python train.py --n_layer=24 --d_model=256 --n_head=8 --n_kv_head=1 --head_dim=64 --d_mlp=704 --vocab_size=749 --activation="swiglu" --norm="layernorm" --norm_place="pre" --norm_eps=1e-06 --positions="rope" --rope_base=10000.0 --rope_fraction=0.75 --qk_norm=true --attn_scale=0.125 --bias="none" --tie_embeddings=false --parallel_block=false --init="normal" --init_std_qkv=0.0494 --init_std_o=0.0 --init_std_up=0.0494 --init_std_down=0.0 --optimizer="cautious_adamw" --lr=0.00203 --beta1=0.95 --beta2=0.98 --weight_decay=0.16 --lr_head=0.0107 --grad_clip=1.0 --warmup_steps=343 --schedule="wsd" --decay_fraction=0.907 --decay_shape="linear" --final_lr_fraction=0.1 --batch_tokens=131072 --seq_len=2048 --doc_mask=false --train_tokens=625400000 --steps=4772 --dataset="wikipedia_en"
Each number is 500 + 40 x the weight over its row's rms, rounded and kept within 0 to 999. Layers, rows and columns count from 0. Numbers have three digits each. The size before them is the row's rms in percent of the matrix's.

# gate: layer 15 MLP gate, 704x256, rms 0.0693, rows 273-289, columns 0-127
# up: layer 15 MLP up, 704x256, rms 0.065, rows 273-288, columns 0-127
# down: layer 15 MLP down (transposed), 704x256, rms 0.0592, rows 273-288, columns 0-127
gate273 097:515532519570483569515485540481542480474540499433479417445494480469544476449507553490579508484426498472575508523419475484472417480537528452449501544473539440549522502447451409503429496522443531529495446550571520546497486548547556499508541504471551475447497471533505542529481532452466533465523580523491485614505467459432442496486479488576477507551493516548520493495535435549491535457478
up273 098:441453477498465493476472467563415570504614513504427491474453477503515620573467527550537521480438445472524515445518446522467489537491534527509485530486432544487498544526448476497435400571581515450478511466454477546521477516528466444474592472507431518467482488562546528549500496471489487477463457505524458478464539523512509505559475442455548520503496518442440505504529438507518479466542
down273 101:434564412460512493462533507469438543534420555515551438473533512551509538448544492528481519489509486482492508589534527453526532496473494513523412418457544542472507466484496558499513484525527505457541561481452476456554486456396537469576547517493436519548513531434479414489571560580526445505491496497489539512496479430508526491477506522524545501487492551509491470484522578508520515469502
gate274 100:479519509535470490481555548513492461448449532466582498471528498432530492568463566458516530480545456476554546435458494532514537461414525508459497472466486543466505507566547501455539473607559547541532453530518494453512513439455538555450513496504514449565395530481487539469537587441507447501521526504476538505494501504408485476499495506543492547494458490512432560480461487524549539503474
up274 105:476478444562571461500550526528535499478496506513630515490445469401428470478551540488543536496443513495532515507496502437444492532513457552531572440495505461469470499520457507496446432528473485495446503521519524522531500486503468496505507479447407489504488448555536521490541442517513467527529528486465492534481508402472535530404450490531482487570484459548494517520425520561571473523465
down274 103:545469482499521538497466522455508452543489466540453521522471518459482460540514529551551475557523442463550437540460552436471581569438475519484599490506526550485553566486425510483513466503537572514387468552440488465496529519521499517462480551517534512550499526485403489520519557490530443523499496519508496521473553452439514489462508521528470490482479477537490544471456488583559544482533
gate275 107:471518564486576574523501460482476497431460491505556485492454469457532510498539471480491423482570551468485460493506474530488560481454543456576513471463500439473511598520523425477398571523463512511490519514540473439467424473437618453542526459543540514520489435521544441481510512523490506555508574582510509531498473457493413493456461481517437469537546560483474506505508510509578558476416
up275 107:569523481466461458504599542458519560464525531480500523553519471463470498500496556491477474454501465480487463505492505517453468521491444524513534453531602466505436476497533477472559468498480484569455496521526519496476466509544538555497520431454537527426534507485574511454526520537434451508484534568495545488447493563544488541544451534566449483530519493458489530447500509456568513550435
down275 107:535484497443480525522534552472501508567533527545481590530478545554454474456487549465456474472431551413521506575474537470468503472525480510465488517545528519505469513498505519479469415497477499513520487494501529439493515479492516492486514547435485468438473475388526540510504497485512510469599532534443539478506491586526520536551488443466499461526544489520500497482543503421544456482410
gate276 101:546518417454420434540508525469504486474516479544458456513454536516490470474523521484507551470606497438449506462534476475506462550435560529506509581529495513461490665515474522404499461527450508496537516516447479445476468527540495547535498461536518494525484538511436577477474548478484432544486503563426539461508536514524515477544465555459486454499509521475485502440521447481532510479481
up276 093:456452506455480456449497464457552469593457526506542539512469606478563510513590491493518498493517468497535427461517420479508480556498489462519492551492493446476447564471505520423426503402493393448500511545527482514507553499548569515521518474479600550500455496514444490541462558502438463534502519457569521420534497426545524423462538526484485555454560528453546515429464533479515497451445
down276 094:477443538500460433493525558504462467521517513554507507477537558523501502478518538476481428484496539460482384505510525515502466478550504548508482510486480472514501437567443525476540518534529470498523524434535558539471427493496598543517492509429531484453415524489514487509582452501509556441450501421525535539457511478530555490472506473490422514541486543538506465580542499484507591597459
gate277 107:465549478522456444542459568484503487449477517577538502516453501542485511459509513479514529425515496486493511518512511556476480480505533504516498550474482450522444560510486454433510482556472471501520503478553519500438542563519517470497491542512513495510496579585510573562496441556516466497490555421418478553478436475463488468479516538468504447515490476544491493529461482502553591474466
up277 106:547438497509521435521461538462460446424496518503488459492508525532484500485446465532533509504520481463546490443564499473503530535610522436509556532497420449478472524480513449561539497560493561522422513483511470533479486456434472555470444561508475475505450522426519525449458546552486449497543507488466497532524573506486452535495593422453553547491490501529636463452470479478495509515479
down277 105:450465530527487461493556485530512537518511501397544483535405493537503519485400450469518494496499516461421483518495416524535524506503488501502447511529531430500501489430474471414510491533544454451532508534535557598485520462534489521482475552542491516558590551493510494418541471479463538505526511556455461469476500453496527519492510510521511459533572488564526518520479557501417551522435
gate278 102:577535558464419458516557555489488464400450476444507518458527511510456450553528522472531491498511479445554490464503520516477462526456618500486473533416456541438538466514481491491509516520412541509484439541538449448527466437519584508477520471456495466488503488515459522424516479458518490521517484507472511450469536532542539483413515519449505474546522533536487466468438511477537545489450
up278 101:472494560502548490498456413524525547511524417501522476548451504447472486527489497524585445512488445597455496422461494518481550523569524377501459488418442444470479512597515454588457460497485525526486541479461487499420499530483492475490481529507502526465467538525490554484507478534442523522515491482507491449481504548457492463532517470579527564461520534513504508454484456548555497422504
down278 101:541586555465458459498479512422550490531520501505468579564577539560468510527585577516496579564491496498506548436519425470569502495479528449462459531482500491488544506504545539510520489487433515462413481457480518513554464452469522510474435427440471472531494489452399468511486524576490457494595528440489453439575458515550564466512441492545472505512466453459426554471478559484425423454514
gate279 099:447520513434526526449509465469488495485523503488531471501448549576508515458511429538520459462474464504477533524519551470536562453502505455526531547537548494572504541478431422501460564498581505534539543457556490437530455477467519457489543526514511505489513496511545539540519535563476466478509543538492473514459507414448463475497487534473568544532474521463422539552525511501450439446495
up279 098:452512409489534456508524515481498471560480482557433460511524490551454405510501507532498456535469492557513466528479476509563548461513509493532474517493516526487528485558440471571498539564515552545524469503490532497498556432511496545489523512554486543495448462455468538461500545536508516478501510471501474563471557478530502423443513534531511527473494497533426480539488535478505518457468
down279 100:422533504484479543525475486500516512434490509527477539504557489463505482454521494474431548538522500482520500479490450469477500532537497535501470494533446529540495474413464557486505520514507511490417514461512493568478544498476473562564446523437533484432510585479564543479521467476522374475471502501551454536495528532489432485501570434513484638515517505460456558512476478428525465516450
gate280 098:469559461502533506474510491481513494500454527534533483519497470501499471526629501484505530462544607524462464484574531482531493480421499484508495519551452444463515548567542495519459552462556519520501576565521520467507473490549442611504551502586469539544428539484462507449459529569484485508518497509495485476507522461497531495500470438524496510530400500466498533519506585483473566542527
up280 103:482457524497522556520481453507485450532505522482535552530499529457514530539477481480408458455529376427441508490488444500500448539554478504460510478518477536551527521496473509470555533529525527496514476476488509498438501509429497524475479506514519443528555515445528427425539539517448481499493462533479476464514519425490511446516430547566472537496491512514460560435478532507513531519485
down280 101:426463510494553491561455499506368478495482482468488460496461502547467502481511457541439534488492521500404488567482555518480487472551553477540526426499483456512500527544509432545500451468488482515518504437530453524520538484508423475485500543553486498509477545588556433483443520588545531528556542459439451476476478467542537474493509484504444453442489502421520451530536491444468465489476
gate281 107:528540470453530475373449506535555535461494450496535441550495474461492412434503467518545503504431524488524480573471494500572536466512594479451538512505562536491456531574514447479473489486382489541517516465503492539434580473554437502571512541556558503487511510505487521465473496487538539546497533484516468491426501495432468518476493552424553441470483505511472479461476501548445432521475
up281 102:557450456456493477529543564536535514475509527450469461484510520470500472553568532511553457501509505512514498466517547521456487468558460528514498439539542533453429443426496513508541512472468515499489453498561559528475486531558511523499461486525455557488490500505503474405552578456436468443508461546535379601460497555473514462544498402570517485523546367449526510530495530551474494555522
down281 104:523442477474491590549562495597538521559491488476457490450495495542533546420488540585446483508486516527502425470493437504554485465541448567553453549524444519507472556461488485481470491470508457501419519536524595461500446583529555487552478485492516432504448477437483492466483489514541497526541497539500503479528530465566467533456488535489458483439469446494527497460505520543483534474468
gate282 096:444488507551581450498519513503451552476592415510481469565477516420472494505455553586521509473475510478487522486501545544444471496539526538498496479442506521538451475430554511504447521538509480491501498490506417482472504504581454572500544511511556428503422567489537468513465491505455500494482520499535569565507508410499516460450481527502559486492527577446544426403511477487512581532484
up282 100:571435516437471537497535489517490560484496453423530463506485469502423497472516521459509439556465474437509524482515563527581532504508430518492552525422434486488489576516547495455455487531497448485543508554468438504428484528493563608537501560494439493523490466487469500460476442497479398506567506491542528518534482490528533528467541400595554498530538509426552466517533477449453496547448
down282 099:434539478470462496464477544432507538536495468495510449563478487571566445426514431517466449521492471540524509531477482584473480543433533524461517430510458434538431515504495561456556463493484491492523458450492506489475484496524450495481522505513495487453539485561535515533503425501531458496522535452489461498529494454523513484561526525398531480508565515565509477458493524482545512543500
gate283 097:508537533450530512497486448463464509520517506545438501496520473535484485542457416522590464544493512553491495541537509500536453464492547433463528517492512565436380483524514442450459531521489524525443479444549479423513476546483527479449502488583493490580536526491585480501535477471504472466488546573490454499526511517497501511468436479570475486472540467502559506480373458556539473520502
up283 099:518537495411582482520506526529501501490519530511499452521543533495518525497498540526454565593538494510553476487509487488506484469502501480504455502488505437479488492523459450475507410513539481540476515431523496482501579454432512426460508498448622578531472482438535461490491538558525438527500522576474475485477490536503477525515519428510483467431512566489448495499532586586502453429505
down283 101:573518517556482462477528469496465554485500475530477541532593485483485458524421517395471485493526523506450470509540496464505502560551462497450533513499472520461520437467528527439497476460474350490509447564556468526541514456556506474563467548501502476444557444443423497529478524467474526464500493505519472553542524483486546375514546524441499473597508584504514466539507519506482506420506
gate284 103:451507497455498539495464484509378460540423454527463478446473478545524522516592505525573487505591496458504466490531543423523516468454466482558518494444484439368558463499518501506508560499461518502485561443571478466486560592536561506496455540579411454495490533445580558546528519449470529502576509527487459521477481514493522529471542552475487500494475473455487436474448493472458485478529
up284 102:563472501524479461452514449532500532398458507451555521525450523536497488481489427483507507569545558466430550454432548481468524555470530427478549441444491470450467495447586516496484459501504493445531482541529426573469518490608509552509417514438555464374497511515486574512555409522559548557519575449501422512476534503477486527487489479463484451484506511516464496430576506561450513462473
down284 102:497487455543467529524514508493509555472468507460440556543522479523514451470507495477509473504435544482527529437525521464521460484568435549507439496471423526509490474518575452501578435487535497467499496578506510502451502454486482555541449545479473484531468509504469505584603515442496479584485477426538442553496474462457551533509433503475531571446502573495533501456472486487502439524492
gate285 101:450464516517516486536525474499472465487461501593518478514468496545519486453573437554466496491477511568518473569547483505547432512464498488545493499552461494525514495577535472411483499462548500522452616513516492508540485490548490439453482491483437565462443532510536518536469549519428458552483496516483466544476480470490522478458491432474516524528471579528470552408496451413514491537454
up285 101:555518458485482494483446507506525528513517474490499512506523502515504464451538446470576481515485447457467453517502538513491499558478475526475527472500542433476501479501342479484570509412514488497493568512500568505470514528485467496554516504572538463575473456544470481488419506536486531446451556486551567448544509553452515519503559509435406458579472447439506540590513581525540431455460
down285 103:555507464495655498479488445495539460578519460551550475510471421481484500548461505482475484509554470491516512525464472495482470545566524458515585475449532447548592477450502528509408483472485581497454564531469453491493478484540507515466461515493554492526475483451537529447474543526551458491436518593516503478512525516476462493532498448585475563555471484548450487506428486468448565509499
gate286 100:489498481499460501498487493468489521507408512510525455568537464495495494430472528497535438489471487487542474529516566511588569577445404516530590485536426481553512483516454519457509444545517488463459544508459475488474525543522502432556492535455484485538542527494545522552554473452473474497470492417456517413496512475563534479485524429563436494600509616415560495531460506543546530479569
up286 100:472460472529492468522477488549551477529532569468515521486507492502633606529554487488511491584476480562472550546528515461511456549442477475545447530541560529476484476501488527464445490446481494458551507480519475450462438484468501502527491506462428499473535523470504514503490481552435523523502454475544463610531541408460525502522445492488525450532517486471437473494558463536458541520510
down286 098:562476446478516534439519441435471467491510497542421480555496400473436458447496545401435468478540511502533462495492496482524568509470504492462535471471485498514521450553466472494543442494556541504430492545520484542498480543493542519521473549505546506538513502518455501489581515510553531527494468479540544454484539502482518515506536445565481538455457511520503535495508501477545504448521
gate287 096:554513495485560518395510493516439485474540512464536481482534453445460443495507558564489492473566480564476454540434452485453545465509508512545570495491440475437416555509475544479551484501519541506458462502458515532445535514543530501520515549575507523528549550488433477542440474522504441500555484536473528471518488473443483514543559546569596495499434555453472511544510461554493542480492
up287 095:460433516609524490503448536496485529500481535449492514512546447465420410491510493523512482527454518481497506475400500520515534505599519505497557482513521445529463439509548476475471509502544545481496504496523503513491532498575503514455500505465514465521572544495492539483425490426482519442524448518530565517494510481542521448484525498531516413471462491529529614453490471435580512449435
down287 093:492518475519443514447501504561498486442526549540525491511507422489474501415446493511461480549431468526544521488509526484462486465501474519518580480516504495452451512503497521450480446523450503455512474560456503476449551545467522481514478540523547509495491455444556543493539505470513475467464515455467510459556498534488492548441473496505563459538488521490479524469514575515554442524524
gate288 103:499464517467459503528485531552506458505506535522526519507508523494426461507491549519494482442461479395455487604462492576443575469397469511507543448517515506407606479489521477477445549461541500547464572531482442481484510487489490501509449442476498491500520501535480475479531498435536532527414565492545526500519493469478443502504536598510580509496469454519560507535489471524454450509447
up288 102:546509512508487491491479581411512468454483498501586550491555573493492480451494490512494460547561460490527498495492492505402512508445473559388451448466468497477542469616498519453499533475511446504471497541520496507422493564466484568510534467495479560570465511488494522478510556480546410423536507454556424572508560525528436522472521453465493503456489589397492558444472458461507539486494
down288 103:551450517468576506451469473532525452436465574489516491492508478452485476464518469513464435439495449469500478534526437527432526501542538556541515498517599503482496494515501409530582467505502476523528466441522435464501461443477524499471513499499530508488499492519510498510473509523516517525483439504448450463482561497506512508434500497570450573492518474527477497492527476610528473475410
gate289 105:518500524511503448509509534499472555466427477472549457457498526445525532528466509520475488446502532524492533416566426539540461485471544459504465489520443512475504523562520486477604571520472486501489496486467466471444479528546494489482566516553435425601494441542460474511475539470471530502523494468531582488473544481494581485492513491508507478534525593489468519434479527516549474451509